Weights of a small transformer language model: 16 layers.
Each number is 128 + 32 x the weight over the matrix's rms, rounded and kept within 0 to 255. Layers, rows and columns count from 0. Numbers have three digits each.

# layer 9 MLP up, 512x320, rms 0.0462, rows 0-191, columns 160-191
135151125087182109153078157076122128126151121180103077162134143112121131099182128156141163115069
100109143118146083188136102159162109155193144116114132150191143135086119069098121169146134116088
144090130097135117162116108125097113160125126190137141135217163094085122159152142186081124089173
128154134178124164135126111129110119089088113098156144135100136180152124126102101117113156141153
110091091128080170087077144202109137138081117136088113155151013092111157013206126123143049076128
125186125147184063148135118163134157126141101116078132114183187097178094084101151153125105148152
134157065057107063141131117131120172149136175172178110178192130116059147118146103090125104114080
110138153124116122165115199139154126156156177106104071138138111108139195129184139125096117162100
128127119132134129112102154103128148106105160138153093152099138132114120091134137103119112144131
162103113158102105161113150076087108065089080114142123169134071119078166064153121107145133185114
143100162069146079120152127115111156112072125147142162131108130126083066100153112114131062115106
091124126120152110146162107158213105143128109109096134140153178120082152081151059124125100145111
111147150168169120093109068184172135079080157188121145104192096168160148160186168104115198118140
169170112026073140114102122087166161145141083139155124125124150154111135098103113075167145183143
183140119145138154089145107113145120170167103157112111138176141139131106168105098084180114108125
156135137148125140125093140119145117095131121118151095100108085174079148140145115095101095101168
130150135070156109119109120162142129135163105137118163094151191101132119138093124131147059135170
088185129185127108112062112113087179121127145138090090123146141093052148095106101201109135081077
107073154141131104163060106092212203075072189107062169090172127138072135108198160142102103088070
123108187166124146149121140150157121099122142112111179133127082092132160128148119128128073107132
116150184150192142122065158163164152142177155095169122085114142164178172135084095076128172094094
174114206142138048144101130120125136150093159078131121107162176125069133144157153099132095088083
137143144064142059135106115065111161153156129152179054115147133100150119120081197156188112143136
144132162139082182101136126142126133159110101123112127151154136072091153104128143041107065130103
184108116207126121081091134108111122154093130159098124180155088118169155100092181113103153131161
110148137128143118155108141122125173137071136151153175131143131105078172108119160155175186137114
143125161132128100106213153146139140204097170118144109141102128102142102190126147164048093135050
130132114112151148113145122150096076128132086152122100105119165109132125133108165170098184136135
151192100108097140135158068088130134155175155170118130149158192138094125147107096107185124122146
133133160116170128128162103129144243157117136106116142113167110088085121139154112155118148140120
150058193161191073113180106078080114140153129200067163149138213101148134128153196107062095094063
153121142089120092078115182108128137078086147208111119078142144092116137191116089106123136123149
148146157175183146134140120038179177088159127154101104103102068131134186214169149134155157126152
118169116103087157134085059141115088065132143121056139146130123126131148110168137126165119155110
062136095123110141134064114153119201102193126148142088084132145180159114146131120179181159120165
101139142158116150151148069136123219170161141128144144100132134174144174131170107122189143146148
145058180154147093096138120155119135151137106108045156136115115081127142148210171077177121121124
145137126126145114083162068078125123167154089106078128150176189130167146118198076091132108099131
090153077134084138106135132105127161116106151109090175133090161097095180156108142065153116122152
093133101122128068077142126134111132163129116121108129161137093152110114125075156156166120163073
098146138167162115129105107152102140185132110120115098176164166109092144178108156108123132146168
142058085085192087116150202152135087147141125147127130099133176112169083103172138103153108112177
102069121135130102165158138095156150147159126180094151129106100082147111090137148122154127092122
106130127127188157159150101149117100179123130176142159119145147075087162103123107114195165102088
133084184137206136111128144149137123091107114134104169132127155093128071134216165134118096077150
107154112163087160191145110099064146092029131093083176121187107062110083118130067150087101159091
143139098191086104142175126121149129152125119100164125163185093164108144124164154117113163187110
125125082115142152151151153077151095110118124123141164144133108162134108069107098136133173077139
133103155106151161139075113103167176124145108107139199141156101157116166086151068095167127189092
186063157127087171100101091108173169084139097135129125135139131140159104072107151195106153101112
176065093107133095120143060094145152106092129155137153132174110120142139131092131146163110141118
148141097091125135100103144108108160079123160133153078090101124115193192080154114057158133154137
142125107136062148181145129094154096117119114176117152105122189123102128155137187123129099130106
168179131116125204153118110098163141059090125091153081091083103111087143093085122151177157174130
116109110192147102054135083101102077091119073086110163127153097065126128128037160137177139116076
193124097142121066112112150140099128144072095158141130127143164141146132142140127180146147109114
107091158127103093154105083090165085130120046149122138116135162123105122110122166122152098105107
085113092179142147142215163110134086163128113128086085121149157113178065079119139107116128124135
073058150097161067141091105180097096163154197087079140174200078110098172107148192119184198095073
081088141114180149076200199173126128164148074069103104116211124110151138088084138150169132171143
143117167119113132161188127087115067126131106169118127098164175116083156082156110140097171142122
132164115182113108162137109166094133193157119076176147137148099081186133101128088101145095065099
088115174108084084116130118136104157118136128142095204120088095140075102101148134174071144111096
154162160086116120094128144114167056140163127051111117170160120110116045160045141187072101118129
072134117179164130139178142142121142152149111123133123087115142108126129126141135107117141140128
128122139107128182169153084113170106129112134145100182108112114104119146142123168096074166163100
115114082089239121182129143172157095167112140165066199156119191081122125171154149162174148160102
105174131137105116156099106155124123117190093075106081188148146119160126120188078135075215151126
099193129076159106106134138174109134101194133162122135153119121121078161124065111135128119119161
135128089140117120157162112119169135171139118108103157135151132063094117135159096138127144101045
107168128167124124155083094151190138173164121103162115129167144140114111122147104143105110138121
163102140079116104102113143163130145084124147112096122144156144089158087180069095082207112145068
151172196143106135142137099140069137178158149167173136051108108128095159163153136146149146107143
123128091074118103165155125107140149140157095073147100134144108178125066137166105161143123114157
093147113170044136124151174132118111116129126163138144161163106089123068160116099146160172122143
131110155176088130164101135109105135140133166098133149138116100148128153184125124091134101135119
158157169121116145166162088159122083140149117096074129167167085129088090117141166061094101113113
094095142157156107137123087156107101150105159113178167116055077167144126104097097185119081138092
120157106118112162155169170097174082131142162101107137128155162122169147159122138113169135160135
173100118150125107134085103105113124114125131158120157139088100113116122108125105084111156141151
136097139094144163135097119146051119089166122130196092084105094110074092091104056130143066068087
115151094136186107150177079093174153113155117167123079081155189135172186170123129163156119155113
173149097115166143106155132135098144130141110107138121107178067195131179155141087118141173179127
115156164088121146157170131127077150147117112105097096115133121129089137127150183202112143144154
146118121133118104216137149181132116112130086093118131118195138189190076096128101086149119132125
109093066145131092083155072150139113134052136047165088191198137090073172123179091139158143120093
122203102056080138118052127141067152142144161135130091056104091140064185125090129122148163192193
130144113102093137168146096138169134147158138112135186095097092150093132075110095101136100137125
198111092167143110137117138106173107156116142135197165090166086129121101146140116080096162150145
168129138115129145190060192164116150123126119142126092163124109182088117129156110205101110139088
128143141110150183106118081124162125113175165191132170143170203164074101134164168107079163130077
117135161123132174129095116120143119148157175159096113134118128128072129133106137109107086153114
140178123145107168140164094089170094152098068113109154162140121151166117139086157159195078178210
155139139121148178189115193117154151125119110128146095082098102177114081193151110154106155152124
089137108127120185119169160162157130150138092148186106082170119119144131061115144145102184130115
117139078145145159105157131097123072156119132094106123128107142179162081128076114091159113145110
146105196059110034093126168141156104141132132162085144123123135131157136102084147067092088115074
157195125090113115138137107175148160173116162148148152070191097163112123158085126112080153123098
135109100207159130115159119174174142142103142086175169119130122147087148099170098095115104183154
128149162098143097151118131140126113132141064087109110115167125147068122148100119126107180145100
193098127052117164124228095173175114130126114187089182118063183148080124063168089180159177116165
187172074124081130102130163106094115125130102145111114152169138109166098176145113121192171125072
188178136147155069081149098119150178178100148137113115089172143074160197150106126063103073143150
098134155113151115106109132135163136125147128108108230084116140118165061136128104133060119185101
144129128145181099149123155095087111119120170121167136173159133106181144144140135127131066132088
146124084132128128099098140079124148063189091123208110078167139065098117113106175112115140138096
106200106115128094135127121074105152094127106107152122130154081142149130211119167099141155145154
188029189069133134109114125091128106093106131161157103162096107080088101172075118141107096134127
074164177110179131133120094124101116198114109080096118148107091155116134123141111088115052189146
124129095165106144146141134142144154115154133104113141099107091174128144135097132076144102111124
088157114118130080130101165130087113134168197092125143115154127113139104149097122080137126158090
151144140161131108160160079132105163124136084138182137102139103130093117087140071178125153083120
164128158117171086099087117160168131139130136115148159190159139088103143111110082134127113155157
186117179126151115109126167080102079185174126159142133174119165080184048163164134196105159127127
133133083083156123135096121106059077209108135091113151136157095132119158108093110104123109194067
130125122120129135176133159104134135111135113118134139117127099150145150134096079097133073149114
104110111133096144127139138140141136153118084128102117155170127133145115179173101117128149138128
154099120127126063118113100121132073137137161199067140135200096136086125149123170169123103116190
170173139109091197164144143166094096080118100116170110122042097119157107115090159150125133108065
125120121114122160146110103108188128134157092080119134190134136111143165133160090150123120215105
127158098137151152095093161109110095092139159109105098110123115145163153144134084133134072174166
149177174140119112174176153046144151110119146113100135129126110116074139037089114133085118077120
105124136129157121064128159150123131198170114096084109141094079082110092147135055170137094131087
089162127095143169102091085126132161163164120179093139068092152157100150195066162139166128126120
049151105048120164091063104083043129144117178157106150085087174159079164150159126112130149162105
130123118046130072077048086099111108166142109149103164095078107098106183108086107141070085147154
140187047105112165122102153142191123109135089097108143158130120137083143109116101086098118188122
137099156121044128101053157207172126146134121178182176125141130123071121148117123138134112127127
126129115103117139159151108095129146195122131116118166133106156173124143103141129076165124135109
112118148114115112139092123137167095113141139130108144170158129124141167181085119123090137178180
171135141132115049101141082126145111159148118032125162134149098148112133172144141138141148173087
184142155107089108160099095172074133102142138125133169222125114164092112086104086147102080138159
129138147125104128137136085159164146155149097085147161131144149154139158120135137150096131111120
156115060162143107105169162120171092137173112114117140121158123133151149107154205095132167177182
113140122097143090133074145153144071161156110144121137066145142121146127151108143168131148121119
114166141155163132078131129081161095169154185115121104119128141156090181067115052143111143092116
185083095101121170137092131159111143115117090135062108139166170113126097140185127152191193167152
156120111151116194138062071104105144098096158148147192085044110054098125126135113162146146153101
080180115123104123082104177137081105093144150154064136076113125165107154171120076148088121124122
046146147165126142063116082142097078116172161086149104156156150067155064079097126104132105150150
166109124116152135196143144127090170134082150097144202122066092117105085176145135081172131083159
176143106157187131135124166102117175124091121117141154113145119113099140147142158134163140064185
169133105160138133077117115144154161163181086126160162126111077121146108078110131174157124188158
117140136109097100145108106117097123115122181110142123148148150085134134138109132165116146134153
132142117167111120128069137146094122155135012125071146147158081174194135142106108098152084125170
134131114168162126154075128156122133123039170089085147116112160086150097118181100102127138113074
080101109150119110148145183071102113136165125128075117155114145120126133089132153105159118156105
138097095126101090103097142105118146134159084177181087108162149091130160061118116122149152112105
140184125132158100112111116097102202084117090089151145133127098141118111132124130124163137178140
079113098066138156174068131139119165149125154133138144092136120107067149148099094160120149175060
091110179120155141124108112145132126104116092189128107113083119128081138104084064094081098076090
097172141091161170195182071159104188095175144068149120142155102163134131129145131138138150155112
125142106125095153166137149168141078102157154113164084108137114136068135176141115092132131012127
079112120111136143123220113142082087184118157105107089098161155161127185148072154110182099197143
122183057111112127135122125119141144154132115153099072147180120095137160062098110048108153128159
132118094125119110085067114145114125169109124171179123125129085126177177106108116131178155115113
104159132167128136090053153123113118182162133108173109134098075087104099136098140066138087149151
124180053109169110093156081087147144192125090150106122133180096099101166164164133129106136131136
114148128097136117170155145085089018124177153131128112195172114119107141103161151130152145132111
130102085140168163147122099154143147173109165144107136105150141091080118150129118168121127110104
163126130149094133123139131158177121136096127053105124163202150097157117152136093032171162128194
118119140151150138194126161137181103125122132090110160159096065156060098146143154149153123127144
112105106140096153109148111145168153112190103120144093071146167151121076112120103123084188117106
174039073146137147176136176130149147153150128145122128165152090104130141119059160132131162052151
182147161116154175139157143144114148195130094141126124108164111145120129118098104112128143135119
115092094164150139173099112099116188174127154109126110124148143138142136072148084147103131151184
074140056092101135096104094088134219064120066124133095120110066152098114143099151138121159091108
118135131162109181167140088114133164102138070116108098125113099189140105126134118154174092145117
138155161122127109186158098142151159206146166073169165105189192203150090157086162138146137120117
108154182156120141077140108147102083103085146050117116087106116127153107073180051148099073093111
074123095167135149102141133037142098117105128125118161109121159087133162038114109145191146151120
115185104141133102137137076142102157106117179181135133168146125126102180108083125110121121162135
087094057135150112115125131077145149117092159160153135081130166092136137133119059094110085158119
095143105134172154056163194123174135040142109138157086125138139157077131131180141123091113131090
127155136055157129096101129103081098088071140111177077099103118182153098114156105096143145140155
102101142131084108117093096144116158126132108117170134141064101113124155089130132098107094099139
092050138149150155133154137162099134186149169120072186113157087109153165135134108140159127109228
156112149104082140167146080134103141135136081160147162087057125184107118124186102128101099184155
089131137105133148132110166158111095084118119072100126112105113131110162114161099089163153105152
182112158067151114146154161165173156086115114146194121107109168088084156085101097130122175146104
183153141109089108176154158116112106109172128173170136189165104078114120171118185151111160076129
168136100168066176110154138146085111074107120147121139058074106069153167088112155146101128086078
160116104156139147092101140136128080141101161078130146072120099141183067107154122135033118117104
140161126164091186119180165126152115123113153146061090132125139133155147114171117172054187133190
168144033125087191083166154092168109098092159143133091113107090113148140125168102126133097160153
148118094162108185080109130165181185101037109109124154125092144141086148163114164153212175130158
113143188178133152115079159128083222070075118168166166151045108055055146154093202108151116107167
144120124138105108142150087153090096154109134188124104120162135093142130104166097172129110129155
135097127154107130174103153075159120130128136161170114179156135171130121114164119178165110076156
128183108118120148135150062121096122183159151170085140116092158162080162124141087109178126139117
033187121114106120127135094135167055114141124154124151095090138126113095092104126125171154145171
156152107113121104179120149086212155160174135076136146068142089104179070199067115098093110156095